From a checkpoint of a small transformer trained on Wikipedia.
Size: 11 layers, width 256, 4 heads of 32, MLP 768 squared ReLU, vocabulary 10347, 18.1M parameters.
Architecture: RMSNorm before each block, rotary positions, untied embeddings, normalized queries and keys, local attention windows, paired heads, value embeddings, learned residual scales, skips across layers.
Training: a variant of Muon for these matrices, 326M tokens.
Each number is 128 + 24 x the weight over the matrix's rms, rounded and kept within 0 to 255. Layers, rows and columns count from 0. Numbers have three digits each.

# layer 5 MLP up, 768x256, rms 0.133, rows 502-556, columns 128-255
095097107131144128120159080193099109111113134134110138164111089104129177102095123161096137163110143157137130089150090155176119126123131115103130136147154173109140152159131152150141152123163122127152152165109115101107077136118144133161144135059186176125121119112114155120152119141148132124103100111158155101130113141136121150152116153129096133164114103112117124129142161157149139103120
127121072121092124113147093152136132132131142100146089119131096146107150084153137151128148093138136099162069121106121147130146127141118157105119131144110149126129138157125173140115147112115137130111115170100127126104101094135146149128115107138110126147115138121112147147081102121122120152157098144104123159138163131105100170122125149103146153121109114123130092156154072140125136138122
138108118129136140116109144120131108145125097140103084141168151138140132147138145100166110125099145070155107094157121125126122105128103155112134115132157121075117162116162117132091118127160158128096151121109115133111148089148087086110099149128139107158116151149135153110100179100116157144132112132139120133148192134109134124119142118124157105163123105170119095143142089114181136111126
134110160096141101132135106143118082100129137150133119127163156107107093122123136103158183148118169105100136119142138138171097150133155114157100152146072109153133115120105156130181108166144108156129129122124121096162133102147118149077123087105114105084074130078114127127140135118133095141110114102109136117124135106132158122133096123138122105107111100112099076082088136066140119131142
136152116159125135133114153142100153137128133167148098144140129172157153142106093158097105145106146120133155101154129126106136140150141109167130133098121118171104115143114094137094122163132143131148149140043127116132145094144134121124137132139172105094115150110111107111159126103139145136138147119114166116132139109133127155136135112134119135130103119088105114103112158112137103115142
172105148157142154166147107125133114166125117141164111150116149136093115159111101117139134167118133127100120130123140115134083151173101107123082147074105172123071135137149080147073124134123141117126148100105111147119126122165103103149148129139137130097127158160142119117086057155127134146181166145113142129135101155172100151112162136137151148137155138133131170097122115142097141153103
154109115132134170070103128107130111150149101123144107139131142117095165108132119138117146158057088134126126136157149113143168159137154101129144166129132081138146158127134087132124121110145142168119097118181145134124106165118134148161140129121133123113102106169089145105123134146118139160153138121136104087130133174083108126106114164129134109166128134098104129118111140149086056128128
124138152112185114119178133136136144139142093150145126128104155098149143156108128101151113102157151144122119151138146124157129106146143157130115127142122136114123125138085098138178172149149120123101092105129165193106122145125109135104130136148144127129094180122138104107150163094158111111128139109114108119139121110115167098123060131132161130066129111143100124145141133132108153123123
144122135139175146086133137078107107168147151144110094092094098146084098117110134087151086141170095105114162147112113140117110147120128126115154114153158140106119095120129080110128120187162156156113118094119109121154126124125082159129128123098121106126081162117127125111130102169128114133178137126109113130193126125154127098144128171109141129142086114092162076137121167092136126152102
176125139123117081110155164141075149121136117124142157124176161105154156152132147106123125120109121118121128081167111156113197176120156148139140137181110142139164100115147090125136093168113123139179079106132137111144158120160154162118175094074092105134105137113078162095132157085172084105092092120128173139093139109123102130140091160143157128139130179115090095161142100119132032135142
108114161128139158149123136136108137111178103140121141091074141148094096094146106162143075078147126116127107148167142151111101106141105137100124136120117113137123137093114083106119129129081160099143155161120100133087090178119137151116170107121146152111143095144121090110105172171105162141130092138144185150093129094136130127115110150129159133148099109120131085124136126131129125141149
115120101145143105151098094093084171150183141152116143122156118142106152130126126139101160098146135107093172136141101103132102082147117142148131119125110114118083104140116129142119107131130150137091181115117114092142134122134145136125151100103157162129149160138141148105120126085112090064158124100135119087116091123151095125147143119121159160146136119120107133180149190141165114151168
130109103101147088122142161148138116116132169126120127121104092111175121099127113120111107169111148124129132133092139146181127147106107100100146131141126099143124117106047151182131106182173110098120076113138101162162092127112156129089161142132139128167124133085192088184140131143141156164111165152158104121132103143165112148159175092119125135070097122122127076144094107117123139141175
139088091108152081104123069090145085099132067133161081113121110076150116111116148123143158143081111161136108130155111106118103115147184090151123162134122145128129116141151139169112107121134125166164106128115140141154139136172105127107103150155144117144114106156101101093117135144109089138159129092144104147129109162147158130072184165132158109108114147150140156081096141146132128114134
148124112133100186121145145110140179106144143093097121109108116122113127132131085158126166134140122087116145144122131117174070138122109111125185111137135174109157124123120141090170151129135140146104100091123137140124151088088082150135138165131125167111110116177154120127112148161150150118133148178130111106143140134148105123093092109108114120099167117147158124155144096119093130100166
134133114107075117184086139132097144102146170152129144102145123123102153166148085143143091129145143122160147112161122160124117130109122115125104148126146140134089087136102137074148132113135122153131080106084102124132129075103117134159063129134105136107097113198115113110140166143106125090137177116122187108134154135148119142095120090173109140144134076105121127134092155086143133148156
119196138135117125156107125094155112148094116170104099094106140098124150143128158132157169118084175124090118122168135111143149094137114104138175154140161207133136122137093139152123163113071093119092135107121143139159128148133090134141140132135136146085108137079089133129105104121098139126126128143096136114150107097133095133115148110079133185116137118123098130158074069080118139058165
181150111134124149059084121171153182184125126141129159106172108143121149141134091150140117072165104119150168118172091102150181106163077155162140165151132134172109128153107149047115125124121155121139146134064080120113087086138163110137144157144164102176146099108106092148091113197134137116144133164180096106147155115129123093144132113128131140100076116158101110142180057106109111154121
093146099125150149069165105145103114123090144084120127129142185111101119128161135124135131072156128165122117085109103164195130098155191163129178138150147107150144162152125160114120136172109140102120148119133166103179123102175083072134150103130174122122114128120144132138120138153118156081143150169123081153110121137112170119101136107121117092130085176119102124132133116171147127127158
123121115128108136104096150124131158136134133138132158132180121156114110126116153144096139129140107128168090071077129129115106120125142147119151120127137119168110143106094124153156138098104140104102091081111147149097110117113146119140114147171086133107100128119142081115130122104146113154147118127119134131107111090149071110129153125125143136136125093142120143133141111126147117133098
106128154139126115108145128165102158103132193126143095120178115149121119106140145166111097127075143159102101101175126162127083148085166105124115112132143132103158113150142099093153108161093103115122140098144123139118089144090114156091124112128150146113074091123146126156127128113155110082090127143107110130129086127103111132121106108145146085180102105112142128140124139124097138118129
160170168100148127121108120109155118131084139126144146089179112145130118123066123134138173109102111135151115113141151124127112137149175156127134137153130078082165116115135078150137100110123120115124142140122132139120133125148131136108145136130106157137096111149126135165104158112140140148131103148119146104059125140132112123127132156083122117089128122126141106103098104087095134129132
121121158082092114129114161103146105131120088118144130111175150115127105138120136145136133083124126129117126124112115143136149122090134142158123088121138128098150140172103124106117112126126111147139117092148136118152121148146123119168126156155158160111143156104154125151141140143143129151163113119109135112076108158142163120095134106130129069150136134121161136137132085121140144147163
145145130132142117119171134128122114088119126158146138108176123116143139099116082146154152139154110150122132154152136115111116129112098111097129169159159130125149132102138086174156159128111154186129118163099156125125152153148123111106106138122147116116102142103080135139086116120135149131149139138125167139121121132133146104125125143128134167144107096157149109148169132119104155146152
142044124144116128128131128143135111142105159138157104115124151143158108157124102149157136129135154098091166109119116144141111094144153081096183124131091160142119156145106115124133142112148101143128155119130108140135118116110078100147109086108144108142135121104093163125104120111143110157093067097117132137134140127127141156136107129112105159100101101129120104138139128144141114132136
167096106143105103109120145114116110130130135103149116132140116094105114095133105125106096156129133144131117148169109147098178142150103172158094183137124123117134164129119115156170139128110105113142096180110147108119152144084092138102113148108125155118176101129146157117158097079095160100126130139152180157139113152094136117161117127149094107109102168088082132124123088083118082112155
085131140136103111117138170171183102165099129131108144156109108138126113078138100180150156118155157154128135105115120139152098060144147102112147154163158160094156096169124115160165082146147162107096110108133139174109128140172117122112112132106139116089192086143125118116111144137133113126051151107135096138137146112149140136120127153122105153122120094140114100136150117129133143147154
137135098148130147106139146073124101112136115155127132108103080145122162149151162129090110119134124103180144142133107126160158101160127100133111129188172157129131137132142099163132134120147098122099126115081103109114105126116148096141081136135130134170102146135099141108139142133092115142093157124111114132133146124143177123151098108140110098168131108079143093128109137103165141114127
146093103158131128184162123133179169135133118098152118128130077155111118108142122131123138136118127129146113125140131114124147112128112118101142087150148122119119107109141099149172179112142127106111064096137165131090135142122099135129127120068151158146111152127070138137147148131101123096117086124138123137082127143136105110111158101132126157159118131130124158125133110129134160128138
148151127106172136099107090091167093114136179105158151124167107112145141141163101103110117151119150150121074127122135182116188137137116153076078149132153113130092154135099164170107156174092149114108066143078116177169092154145174146126060140132165103175133107162207186133152088097122140145174118155116085129136153081099096085158130088117131168147094139101132087165122138132118132120097
079141116140124087128079172117114141122112141173117160182148118124149135149118115129108107121124146116126121154102151128134115102146157122131105104132131163094158138142131121147131113136078172122116142131115166150110104143171117124131084116100119121144159127137104130127169115130131117145115145144090144136138089097100190112107125111112098096145101121141114154106082148121176107166160
079098145136124149084144088107154136111076177096131156110098083148105158078139122154138136156162143095139130157137121115136149151145131070132077109163074156119124133125114105105127146089122112164110064100179117118109132128157105131159121088061087124143143114169137101134129132108097173181157135109115134088107120078136124162114094164149140187149119102095161095159162134114147082140119
105081125100164144123126113128121109095137151100115127127103116118143152096120162123127101152119081096122127109103131179157167149130142153132133115151116092151125123145128181107099151166090111138137098148154118127130110093127121090117156122079136154150097098100129176159111164122139134104127151136157148135104132106126135114108139134133107154146153112111066132070116127103098131164106
127137154098116106148133105113144123090100121118128139120143076099117137127096119141131099137129123145131125105143114151093137174169112154132117085140102170147172106098112132144143127126104127114106147112119107095088116125120131117109124130136125122109116090132121129111135126139121083123148103116135126106120105102096142146118070162102139117135135098161159131100123156125121112134122
149088130111138135092172156156119137094120114144097128157119117102147143112149135129115126136100109155116126135166124129148094139160104124123151140122103138133115160160133118104109140112116118129132141078146141187163127144131158148142122089128117161135141168134148140106131111112135138151147159102077134111131101114123095119098090120113133137125106140110116149131101117098094156129103
103145135124129111122138133126110133147081122132127108121126119149090132084146142115126125113146132097111124097136130109109141112108118146099117122122112127107133165133134105115138076176121089118142124178127134147100151146138154117164114079111133124116133122138150122150147132105108124126106100103138164120148157112124088113123136151128166145143102119148124143113146129157107094099119
093126162104146091109145126121146078078121131155100182110169114121148106132119134108093104125136098112107147110138123095117097129121149141100123146141175169111130108133128102118154133096086136157085149130090147102132093128102112142140116110133147140146126123123126145143151127117167147147146145152108129146123137129118118089072133097156113093135196123095111139114109113126134133088140
127176078132160121120158099161077136131171103138146095116069112127109154097123140124113100109142122112193155119132116102128071111120162115149121145144150144101086157152149139147108127147115147155115152144130165136074126113131120102144128136105163140172107119141172142173106135127116142136155095142133125135137133150121111151145112103104132107104131113133132111127117124126134147096128
151128141147137126116173083130112084129122075158069132118144184116177158112146117115111119163110086144138124110105152148112093172145130111150131108115144150133129127101131130126149108136153074121112101136123115131105119139140133131106155157107123106136108131141117130125147052122125117163137111078149154130129163143138151131117144106151092153115129133110141113131159163085157098153107
103138110140159141119081177114095134145123145125115141126087122078099132131114132126133136137104120094123148120131135130117117198137132138131123113137132113131098087157138090130117129131093094145136160123150137120121125122128104172153145114143128121140161135114130128120126113123151138121119127122142142145132132127125122157136165165112102154115122150179127168122116101128112131127085
113130129139134173169178140168163084120131114162101161158146133147167161122175111101147141115136085123051178143169123124112128107101128139182138110113138180131139148077173142196096091115151106091111120108127127170091121110108127133076131157123113112157141140117104082178067126121138105160144127102093113107144152124130144161154139119143157159105143138136137141140149100144148128123172
093101167126131100125110085143140110108164116142134104118119088119132153099125097149128102121150086135144145131124135126134135140161120136129110147104127132146111146158129137156151160120110114125092082130128106136097161119105132128091085135139123146134128126060110109126112121100151120126127163109119142106103148129142149159087095122122155120086134111138109140125125146125094160136090
148136126150121106132142180163140163135086142121116139089135121120140144076128088124105120147145132132144114143136105159152158146110113130146098129135144096150120121097106163152155114113104124166097144135112126129128156143148161139137123088122146139117133155120150121144075161155124122142108152171100106139125160145144149133134150132140129121087140153107108125108146119161130131108090
120162103098111151127085121146125130163165128138129134128177112080105125123137081126109138123112104137149089142142153145148117127117131143102150102174132147124152147118142142138113151136130098103115120131108158171119111145140115159143087116169103124113124163137125120128129156106171165136139128116116114107154149173149133074160135124138087112136151123117128136057128145162151139130143
178124136138146151108077110163133121126150122130147160106132081139135157176143145097110104145156077117134121149115127069161123151150140140105128076196105099167126113144137138118153141137103144115134164111135146118143099096104121145114181131128083167144113102102103093144110155150142078096144131169092165139139183144172127088128131128155114138136104141131113128157116104155096110138130
119112129133143158171142138161128132109140145157125174132111147137143112209094170094098171144090126157175138123121135141164082166166121112096152126131182130119091105110092170175129089158136128118101117112123119172094149129139096106143142147073101118131099176155105142114120082147118121162125120089175095116145092108129111136117167163129146126089137094177122123140119165126115151138162
141100135165159130127127123152135099151137095143105123160088152061113120165131112116141128129144112155108111091141114124123126127120151108127139090150174157172141165075156113145135129128110105139090138138168142115120093118117125167146128117128123170132139121110134123132135108122131139097124100122114133108129139131114119139122112165105103120144121119124110132122097144091138116127131
104123156080184120143099122159146135083125119165149150110182131143181150179127137115173127082124157117120120123114109105118082108121137124096134129119164154121104154112078110139109098111173122114146090109102169117146144107132123078131135088123143176129128100117084118062154115083117154130115193073153135093132100112121145117154125129156115136118143154127146091105101143123109166121152
117113145096118109168085085173178103113101134084087131110104115123126134116149134175120141154107072100093119140164146142120106092142129126147094168116108118159090189121124150136168130100200165117152119094137126134104138153147138175130084115155115154126086117119156126128144134133132118139158124151108116096148130154119189088111151127147135131174151136115125115125159112173096142123139
111121149132127130086117126117129154092149117089132134114090097137111109124147120103114108100164116146148106097121141149110128111098116108113124176100122167123143171121162124127101127132130110149091096135113171111115143168111098135117146130100134156132128073126139098161115124126066139138130112123115108126138150124139124142133126141109095120132099162143185164105114116114108126140126
133089179119158103108160149133119131109094159128123111145099127120123108082118118125139121145090109142146130157167135081119098087117077063114140114119138116151133129154165086114146144096173159148097131121134119140133114129138106149139115163093115142096137105106141097175136135166133126145168114123123115146084128135120166189129129122122101112113138101130143119134105062120160203168129
128139087114114179141124148158117177146109139135156112107141125124135130161123149160152126098127117108126095106122138110131130175168119100109132121132125152131129099148124127114117099136116110113145121134145158137125111128123122138150133125157127113154123124132151115158169099139141128147110095128115129137133145084108150119099117128154146133131059091115116137116153158144125125111134
150131118122124087139128154141136155119108167117103134139150138096165135139142117130119082113106105124125124131177122161059129143155114125149096099126135120163105121115149126128152121134132131118144113155162159140102120143133131124146100114117135191192155154172131145116127144136122157139157104138129105104122132114122168131165142138106140135111129114105120141113105124114097118078150
123127107106115172133130133152107126107149095161134139102135132114133117156115172097133158095097118104114132106113114105127140117129162094112152146148103153122097108145147130117160147119159140100172129188138177146135122140109106104109121133124137139133124086166105092168120101084178141179130124152129144146137127098113114099106138064132101115139129122096111063087100057111147122121133
165108114134160125112111071118141146148085165091118137126116123109130093116133139129148105107106150166158153067131116141127131129121112099124160154128086162130103127124137111127134126131145135128158144121119106142116114153108121129160085124081110121153126108094145152096108114133121084086150136152129141159137110115120120139161151121109125119088138114138126150145106104166153092126116
# layer 5 MLP down (transposed), 768x256, rms 0.0637, rows 502-555, columns 128-255
171085128165143145155148127126117155149122132150141113135110111148112097166099113118155130139146127114121131102134116135118132142125110083159148104094108150106160097097109113147134131118120132130106127117154152147124108166124165105121161133096177170076101130129101117106123088109101102152120134160165146106128117158042138109152129129161068103158106116137117160087109116116125095085114
179086119111103155140114117127136127131132121107148147101136175147147116112122181142166105141135164093124088130118144145124101113106129176106104127088154165138118121101095139114117105113131129129141126132156107133149151130087105123086058101111085071122123105105126088120155153106161125132111135145107123072151119137078093132098116120124092113123138129126127110141114154113106155150128
101081064189113116134091109166103148106149099149128124142108154139151114105139109141117123152155154115176134138095176113136088166137150136162131076096119184169116113154089107111104140133109115131135112118104152153113112110123155160108158139160098120075152099143064070109100081139121106116109119110107116130143126145146107121128095137106104127151122118143144163146088128115132122135114
154154074134148147082118133141139101131122128137134123159127139158100096123177145101100150112176162115127110103105091154117130105122142162110096143135167149144123143131146124096101130118122146105089103127130130130122147074113151112132142099128177129106096119103140156139096112125110061100075106114136132129102059109145158145119138093128099092132120146144172100103122128090145132056150
127132161135103126142102096133110098146138178140144120132150117173114127124146144154109146128112168098117136111124112144111115135149114124107110128142108104140138126118120111136136135128139153116109127133109082128140125123114118137115149125172111158103126147107138138156149144106162149126142117100155119147148136147120155127140157144084151110150132121112142145108136188151147097118165
120157130149119131164078062132111147162118106137154111137095144165158127169138180090113161092096123127127141146193138137099118127106094154158154135136118150145103118126082078131121186127137132122118132126111157121109125096156118130151090109100119116125093124155168133151103139144132064128112104119111139165162099147161151098114137189112095122157193139087147141148134139168146137154121
084149129120147126148122132122175118136089133164166119106146139118136118168140089138136144104106148093138108120134150148113122142100141103087151160123113092145138125128138147140098168111124122113134103146109123135122098129120102140128101111114141121102136114124123130179129152130130117097102164133117156078146110157110126126137155104143105104125159139107116081125174143104105181164115
133103151141168133137157149162171162117137112162134117181127148134135111159149130170135132137110139145141125097112111123160103146133116128092130144087171137126135161126133092132131129118160135099103160090049139091126132095121110141133147100119188142133143123130127145125133152142136101085108139132150084149103121113112137151172089147123096112088127144139143116145195110145148078127137
152110185083158190113120189119172111151088143116098067123097106124107159108108099102100082103158151117145142112176155125123130079089176179109137154125179114046116121144099116154172109138144126151138153109147119142155152187206144138114139121114132129108081139143138116114115143149102124143158139100071089117145103149107113098090140137112128135142149121141170119142115092159121096102147
105147131164139144120113124125070095127117095152121131114094110127135115120127146098136151117141130111166103110121083139089119176120159177174137140134115157154119108115103143087139120138131159118118119095109157123196145129133144184141149189153129116175161143067060159108138136123137104154104121112141173112108172125137145192124109189083115113118134112097154156150147151117146116143112
123118127123158132148120147141103116140184127100112133130165093126119118113121097155111113117099131117074116107105113081147121129119083160161176131101123115078131187106157181107117129153107168152091119137127147133128148104127157096117131044150124145146096138124120121120159122156143119106152094069120171169166164104111092123133109132105121092140097142103113083144180150150142093129101
119103107136134155094120127124100117080138130160114138072111061148136152113129152141096126124132157116097116142120113166123124103141130135161169145109135140123141160125132109132124155137087156151163140169143122132124181089101151135138111143110150137156158119170138135115101111112081153105095153159134100145144109108094088122090132119107128149094133130108132127122168147160113100097088
156097117119137112139110145138076110127167148136169138128127164120159134136106135137143115144116138151172100149073181177153130127184099118138141132132099106148164109168075147131106162134132094091139096139136112081137109075137086126109105138137165120128131141109119142111158146162082149148114117181107102131126117157180109116141179102119094090133092083113116167124078143121112095169116
092118088110151151143120141130118155115171132103114124155120102112122141109089143194086079134141117101138144137148126112124120152150148102096154119099079108152129165152127139126099159116125112117085115111126105144115107129140150132122151148073099109142156174124141109109134144136119139109116136118094141128138094108131114156085086129151137104134145115142111128125115092135173147131137
115135148136173145115132143142132107144098132180167149145133132119102167127186192124142151125141130082089138136117109126130138115133150112139135163118140118139135119145124165090158165135155146128104111087147111148144116088148098107162151160119127123101144122132110153126112172137126151156159148142138125147106167161165153087110144111127111132107143128093162142115125123126099149124141
144131140157127145098109134105082126083155122156142109165138127152110113121101138102158136099099150146137118133121119155122134125150123152105139123141137115129123136117132150134121113105126097110194110094135080110179158132123148098164106124162131126140114119089128129108098160141156125115142119120152162158151155080107124171135128125169156111105157115100136152149164138126126158097096
152138132145123157135158121175138123122125127167140131096150174151178149140132125159130099126112119150138126115128171179138076152110145137154135129133123142131135106091117157113088130103111089167155165161082135127101142118137108155150122101145124123140147149149096162122128102100158154127177129101108123195157143145156095127119135106120138115143092106178160093140129106131113120166132
170116166084089148118087142088102146159135160069092129119129100142149106108129162133147105115137116088149134097160130130168116111118071160154064099171113120138134131111119181143180104108118139134137111172118097089136113118139125149080113120104149108157158113138177113147092140142125152129159126098098094121156137099105135121141113129124119117147119128068107092084131112135091115126102
102137101122087146121111101089165125133096141157122113095077140136136183137137160132152126166113132173145119100149127122122101170135132105127105113175136153140133102153123151119111117179104093114159135178134156114121090155122143115119119110124141131099089129109087111149134073114126106140150107160126129108133171145159102133114080118111123149113151174122109122140151134108085132110117
070150134137118135126138132135141196123119121158082122155153109144135109131157179083126132086141106099139163147108108124161147155139131110130135102124112126098158095132112155103121111109147108149119074192142127137173108137107089153127163165146139117139121085142113114119119121148088186119131160132141115143140144146118100108133122151137130172134172125132146146138148134131109152144133
092155157163143094104179140091152090124092116157189089136146147130080118103120127187143124135152119155091135134159103172128100116156145171160090118124094163128134097135165110146075143142134147102146133140163089077092130090109132138158114139116142127076141142124152112161122139132155137133137128145098184108116130149096123152123116127113117112162134127074111116138136143152093131175152
143136102147086141143109116154158123150095110149145120114146106134139152157135124143114154090121155151120138155142127113152150098081145108136151147116167108132132149105105114132094130105134162123090121093119088151150150090149125117117147076166098110181163083127172087121125183143137119124106136155153154124086140116129112133145174129155112142125122108134118171165151117120146113127148
137115114185135117112150122159117152150119153094111106117085077101137093122131134080138115127101131110169088167126123136154181151148101095078150141145117173133094120137137148137137154137153147128101142149134097144162099114138123099090108119166111099144103110171106121066159089107200145112093134116159112124161144102105120146126147153131123160100101081128118132120136184128129117107102
143136103112143094145117161062094144079126148099164125126149094120142117147076128148128145118120145159121116154166127076153109110144113132091067140166140112076116156121120143142151140112143123108168137112068116125101128102148156170074164123108093137184112112110102137132137158080093139084171124065091144148108108139139104111113135133101096136169116103152156121130176157137091125112084
108152141138100120123137116180112121106103091118150129169108158126118112119121134096104103110133135133138096105110141122102106119143123102104109133135158107108137164138108148092112119097151082140115101140140116119136100141111146085103105108141154136118145127124107146107116112139158083134128110084128149123150145103125130181145146129114121128140116127112123128126133136122137085141112
135098105139157114137166151117137094074116157130095098136145142125154117114119187126116180177100140147141098160169101160160116178105095112152142119098198103130178115144107098127092152085114128162118124122110146128113149168148139096133111132159114146142130139117123142164157142120171088160133149125129117106093100138143098160121093139115143140092155144096150138125182119106103139094108
129164132152121126103137157149144103109153094121153165120108135146093081102128112111132080125122149152162127127117160128126171133132160160160155148118158119118127116152122124158170119120131141147136101109101138126130153115115123096140159090135139176147169095115156177152109113109137154145131109107178115142145156113117096145100122121179122093145134103123138140144091149154128115064152
128145074140142098102107102126165135162114142120170082128092157121152133196115183091126131114188159131166143145166156138145098145131090118186117132105124099112073125090103141106099103112121148159148122199092080175151116111115148122068108129138110151135136114104099181137088145108089046141093132105098163079114107130131159078162076113108123144155144140101119133125125153094097089116133
144146120091156166167114116141125172130115107155124138117118122098130089102150094124157133112145129124106104153148140126114099164149156125136117123122115105127137104118150128106180150126134184130094118161078125173138118120163089153156134092095166132138147090139097150136102118138097107145131130137159186132153154159153104138138164138143145120149164111124164157099046089152157100194125
108095130124134101092112109152145153173139121137138130078146143173146149131133163159183130132064105079152146120125155149127127141148140126129089141144135085134130161142105168148111180161178138149100128150151153105116145117108150147115089172105148141156151101134170153155142149133115148152143139127116108122135135132125143136145134111118116179102104117110094112115077106137115185117148
138111111135106155156085132169138097126102128157157094157124145184080111129126112121165128180161130116158138088143145099099115098151095161134135152177127117092110178109112153126144115177098190120110113122092142124113133137121148115152127145159183079158125100104127173148095151109113116105094087120128181110146060120133105100113111102168117124084119163152111114098082190140124080138095
108105180136092139122092095091122126140077122111177126101148124082180170088097094141104131116137139157106107107143132117134143138189106157097121130139111151109129126122130134134129109082115129131119106133130141166133118146150143105115099102087114121134155134125126157119144122143113162147100151115110145115111098132117105124146106152116098098144137101095130120162089121097128140105106
149130167117123172146126129094092132122135119118158111143160122138166116101147172159127102108142114141098136162174109096125121117127133127143090114159139130137098145124103157123169111150104109154121135165136110099153130120093144099103124115153131122131121140073131141124096159126149129128130121099114134140121133083171110113103128096129146137101177113129175148153150128104139110148122
114149120158118116111135161117119132153131123155136106151091124119102059113105130117121163138102123144132167125136112150097135157108099142062114087152113123081142151175110088129146166150133151119146155117120111131122114105105149112110155112156168120085121099084131121131132165141148130090136139148088121160132105119100135099114101129143077122151147123070133121106121127157121098118154
076142118076161138105160137101125111119102080100164127127103105099151185067123069065106101106147142159142130128119160163140124134115133125112087094104145093108152144123114131100119085128138117142134135104093101144140142114140123121101135114141154165149166129145156121125113168120150130111150123105136120164088158129143123098146135133141114126106117124107089141146091133133124102111077
146126113115130132130132146146130149139128126121095110152132132131119155109100152088109125120123146154116154145100112141187117088099149147179138087153126153093146142122134182175130119123127143104155140128137141121122108150140105138158137149122109129088141158152106142131128090082132140142171155128110179116117144158129145135075131132085115126146166109120140160119099122116111133127165
151128076116114118060137153092150118077104129121138128161096130159210134117157115102126070110161141167138138133088113089165095102122157162129057141135144105130132148125101144144166136120120131135137128056129168130137090115119091138122141116153142103150130102147083110140081120129130119097137122100121151136092152175110130159106104118106067101119132131142123153164158137113097108090108
146139095108151168135127136106109141100088136119134127093149111128170153112180145136139127128128130094088115173142102116097126138139133167067117100118133069146111154105130110146154157121173077097130163128110121143157176107148132120097133132136108149118121124116151142162150121114129171094098095094112130139144155125130088092125171096097104173118113081106154145135139153105125128091104
121126099145116100159092144113106157147125103137089147131137157179143150154118157114116143085132125129144150118138105132164123131130142099113145166150131154147129148088103163124095147127128117152134103104082124094156182128131135122151165134063113147127116161113096093126165116135167115126125088143174114118102130110124086105150096106221127121121090127131116122129157134129152102133117
115091156108144112112156144121159114113120095109099124134174138117152108120144118150085115107133142171133136088134157146146145154114120149145100136125125129106111146122146171143105138114129128133168100130097132123156134119142121111132162086167151115134121113125115097155138118100126143134139139129113107154135133166122142124146093129108154107136113162134127137101083173118108127125139
078090107137116132117098139159179156068076153126170100124118172144135103084175148121117133122131113125112132138118120129183084111122128144108156134133156150119141117078100200118104095127151134089107128113108168074134106176124135130073128129114163157116123084108120114153139117108126126108131143107122135190139069154066123163101133125093140159083146176129167153088142113146134176147153
114151152115091129107117131135107133142119128099113138101115161104137114156110106092099099088144134108158146125100103147124130127134109094118111125186131070144181148090123143127116101127129119090146139143132098106158116086140159151121117121064110139097118104143141173122143117090175147126119115084128165121130131135081143194069125128141127141179173130092139143131163123114188117114110
148107080133107147114159125101149136151077138191098160151140151118112164148140141092152135081109113108177174127119133142140127115143124214107136152072138135141119102135157163078135153137126131132155115119104107148151135108117136088110124090129139129152100112166112140099137143124134139126121137176133105104123118160132125117157163165170115134149163064107106141129105107124143140153121
155140128151157116118136140108097136143148131138137161124150091128100122108078102148154146051173136107126120143120124095125088152130129157156126109122146136149130131116100090131143132145105135144128155080133142175122138134174144159140158154145132112174144175085111066140147133133147147158161110130130120126133096142143128160126110141070138114098163144113121149138147202177109135111132
095129119091125113164154165145114125118131106112123104121140108157116156145168162107126113157155140163123131102164114055185103139141139096075151101127150153127136104141118132119103192147134087094136058065090150139143150141088129119083104105155161129121177090126102164096092158102076165094107135147112149114151167141132134140172113149120115108129113125135116126158093175125110134176143
144105143129105145129127119111161140086111122125159128122165134122161150170145173117123148152136137134126117155142161146142145124137116127118111146094120112168150128101201150142147136105101147105130140108115165169103124129086109144146143099071138138126155158130104131157115090116100134133139116137143075162159100081107141066098153135121123081144120116126129168138108125118105060078112
097090115166105089137116091147120103130109121128125143109095069134146132120100132081148146144135111120117139101096124152119161123130127123117115114099147134121154135139144163116130134145162113118142139122107185091133162131129138146137172177112144096154120100076120162165130125136111125134078173111118118182186129130176134108138128162149130158111091111108129099146166157161129119117140
084131158149128157165135151091119141139105107122107127151101131154142161127117140108118130114119128147119140149096149189078111139106114194150151138129102136116144147133179117103074089120130103121109144141121117122163108113139137153102130121127118125088136144101145129106139134150137159099152120122156109130148092142145112088201135127147131133135072139121138150139130093160123160108145
139115130151153150119120124136148113112145122119087106152151138112110092146106142143109127153114178121119124087140115141133140131109126109129145148118154132109157125156126121091125098091137128177129100091125169151101105090110117145139111135131117171111103126081092114151112134114135100149128151133120161080120148147079132158107147123154124111156162134131132152079151066117183128111143
103115154115133106138099118163125155076125134182126134071152071116074151142091196103169172112118159158119123134148127127143124122087118127130153158136110108146115139135137131119139119125170126142123102131139107162123129157131121186141142133150121088129119127137126117195155132149099144105142103129160130132119150147114104155158110122142139157153176109096088120175156150137128113156107
118121143102109099144136130154148133124130121133156172101116099152131127117145102104117151141145127106121133130089152120077113167149168167128144154105118085139164101116157128097152135076143163159156086191155163117118186144118141131140110148083137124118152127182118133146136150140097113186144119152118159121128082101165128123154174122104129178157119110145143094137174136116190144153102
133084111183179121082142130137122126124101079097115085112134159147158128113131150160111128141147160106153117090105180117124146131156107120111121155156079192132176096121131152148108101110118141147134141119101114150118116102101119122138111146144153131143110139146163059108099152138116139153120161127136149153123138136141132144133152119132113152111107140083115110130106142177129100134178
072132088137149173160105113143130181129145132148191157120113133152095163109111125102098164166133101083112143120119156138206133166123145150147160138120131138098122094140088105166120150097108114093130091111115161146163094098092162116148182183144107087127114146158104113085114188131118144121128119159131127090116129130154093121087145111095130149099110087098095145111133090129172116140147
118107086146181134086116119117128095109140144131136116135167127142105154131117162112134075095118157133118169142135127139111154138148075139146079105131134113124175116116186121109099133113157136126134115140150119157090131125123115095130128112131112110146138140147170105114127140149099167167129116134130123121140092165184089105106142126118156107115133114127118122162122175134119163154125